From a checkpoint of a small transformer trained on Wikipedia.
Size: 2 heads of 32, vocabulary 2101.
Each number is 500 + 25 x the weight over its row's rms, rounded and kept within 0 to 999. Layers, rows and columns count from 0. Numbers have three digits each. The size before them is the row's rms in percent of the matrix's.

# layer 11 attention value, 64x64, rms 0.199, rows 0-63, columns 0-31
100:460477454523505477498502492505485463541528491508519516491477534475555480472509513502481513473467
115:477467477482518521471463480521518486577525474519498532501533528504497487487506485467487447519495
100:482480514520488472488471516529521499498473479487466518486514494510548459519503538466476526494473
100:518534483532503505480474490533450515502504473503470511496525513479481523470456533532501462532462
087:474495510488480511525459529506514469505540503491511507466514455514490506518495463425515519501483
120:522563551474471510508474480500475502489521465484492507523475477496512503482558472531519496490498
107:527547513490539493483499476512488481543524486539518493483543473491517528491527494506518525519511
112:518498495503477467477500512525481473532526507488545483506469542470465540500520516499467468486471
102:504520515511510467541496529496493502541508499509527497537451482482474495488501468507533520486510
089:511486541505549483533457521479508494515556510527490485510491521512515510541521493504524458484540
103:466506493510533503523509551515469490494461501452517537557507523483497496499520529495496512488525
111:457525507526487547515506508438473520527448495482530512504539464490517490507496522530501467464514
094:510480468501490572506448499483531466542495529505491512501500480507527493521525531475507488510547
103:520533495480509469500490467522514556491509517477506485523510492501496469449557493539483553498500
098:478455484554522522496473513503564474485517494478539521487534500514463483505472494468507490470514
103:475540524499504501477567526486506504501530504531501517492502539534458472491534530524495518483479
109:520493476479472441502506482506474542438476475488504532522513514489474471548503496482456480494519
108:456551465473483507511487471449497497497522512509537505465522536490514489500472527516536502522512
099:457488488491495489494488542474494477523511494496510523494490497486458531529450489460471555505517
095:482484470498478516490532503471475503473474512492462451514490521522437469486523508495494530483524
100:510552499494510508521548513479484455469540537517549458522500502519493463512477497526529487506483
113:511435510462476511471490512498508509508516537499504518490513474513484494522500460477484527503482
097:533491517510484488488478473541518509502518533454540531517520511549481510482512502516481487529462
090:510458482481499480482504523522488487464484514510527510526431554515492486508481519512500462507499
102:548494479513465489494527490530477442485436520502484504525536501532526492465502540502533533484495
101:496424515518487513527514475485522499501511491500526497502512479459499466531532491482466486472520
089:516462533495556476519546490531507510473504503473506506466527496524487475490530519514453506533516
099:539521514511501513499510462519488482471502490507484504522493494536517548461487467496488495518528
101:519485491525473478514549532485499489497508475475476441521437498546479449531499480494468509477512
100:513511508463488482505497504471524503513527462492513495478524469484514513560484485548477504517480
096:473535534497532498452513477550496481461461538461531472514459500511510513495513520516501521509505
098:492476514534548497484510451525486480490537495477446513457469509519495494448486505529496490514529
089:520534481534481528466489450517530458506480501490462492500500510523493474473489533511496474480531
094:495503514464499503487485481491500445496514497502495514497477518510512529495511468479514508502584
110:487507514495552485464472494495503504496533508519485476514507515504543492494500499487468528475526
099:514519520500528503507492468558533484473483506468493535511497489424510489539528505481517489539487
103:455488514477463559492499488505478508523487544500543495502472467498514509499486520477494536553488
089:511485507493503526469532511490516536494517500462493531480500478487528505516471559502533528470508
106:529492531530484510489501542467503495504506495510532498551469503504460499522543487511497495535504
103:541517507533499500506471568522455484483489479516513504512464550488477537518486500494454508496496
109:488472499519509504519519516508537461532528489508515505486507579523478497441478516479539478534468
096:489442464471493539476469504468520530520511466498475466522514491449486481490500466553475509502490
098:419528497521457499507502468499500524483508493493489502508494518505517535542458542472520444484506
104:509490433521537477481465526503502445507488484446541502466489481469457502523470493499501516478491
094:542522496535487510522494494507475537525489515523528475523550484459516507472479512496529514534522
101:494516482498517533474478499480461488531483507461529522500541483491536500503551536544513470520517
098:501526485538519528550584533475490483512488502477477524496488502501549523497500483509507474487517
108:497512506524509474513511500525484488497430469494534518510536520505526527506550530470459490524481
110:507500478503485495507478517475476483501504477489515440548484562459502491490469567520516460501495
094:472520460478485533509508554509495488491457503536547523517517505463469492501491520497540504522533
100:482503509493500430547486513530507481530472512504478469487519489485515497493497511515569533470494
089:516474511530480489517462479475475542495527518468502519455498505519495562509480477474530494571514
088:476498500530572527509519479492483512494518480544507483482493516488497530516521539530544467533518
105:512473454528528515498496499513497529487500498504531490507497473515477458444477488499511545480519
101:481516506493529505491526518472489496474501533522528511492521503462495544496487524512512522480518
093:496527470500533498504493480492504510488508524530497515511495473572465466509458525448483492517519
090:475508518488504504475533461526509544464489499456512446449525505503463499519486483484473494517504
093:526469504459501499513529523498552495525505467500511504478494522485553509488478506486492464527508
091:511473488495509531522509489506478513489504471480501437526526496518517514496515518508541489446471
098:496482492545529513530492502546475467552507479509508514502486503534503487513473524494538463479550
093:509519532482526494453541468505468458531498480512522488516542440544463509518461483514510478531516
098:493526483507452487495539424475513486518494519498514513527519553501510528517496447474521542486489
104:478489491513511445491512506443532502530481479463470506505491498520492499498487500490470563508538
095:480484477488546544497475485525489556509496497498465551515493552500504507522516489461514502525518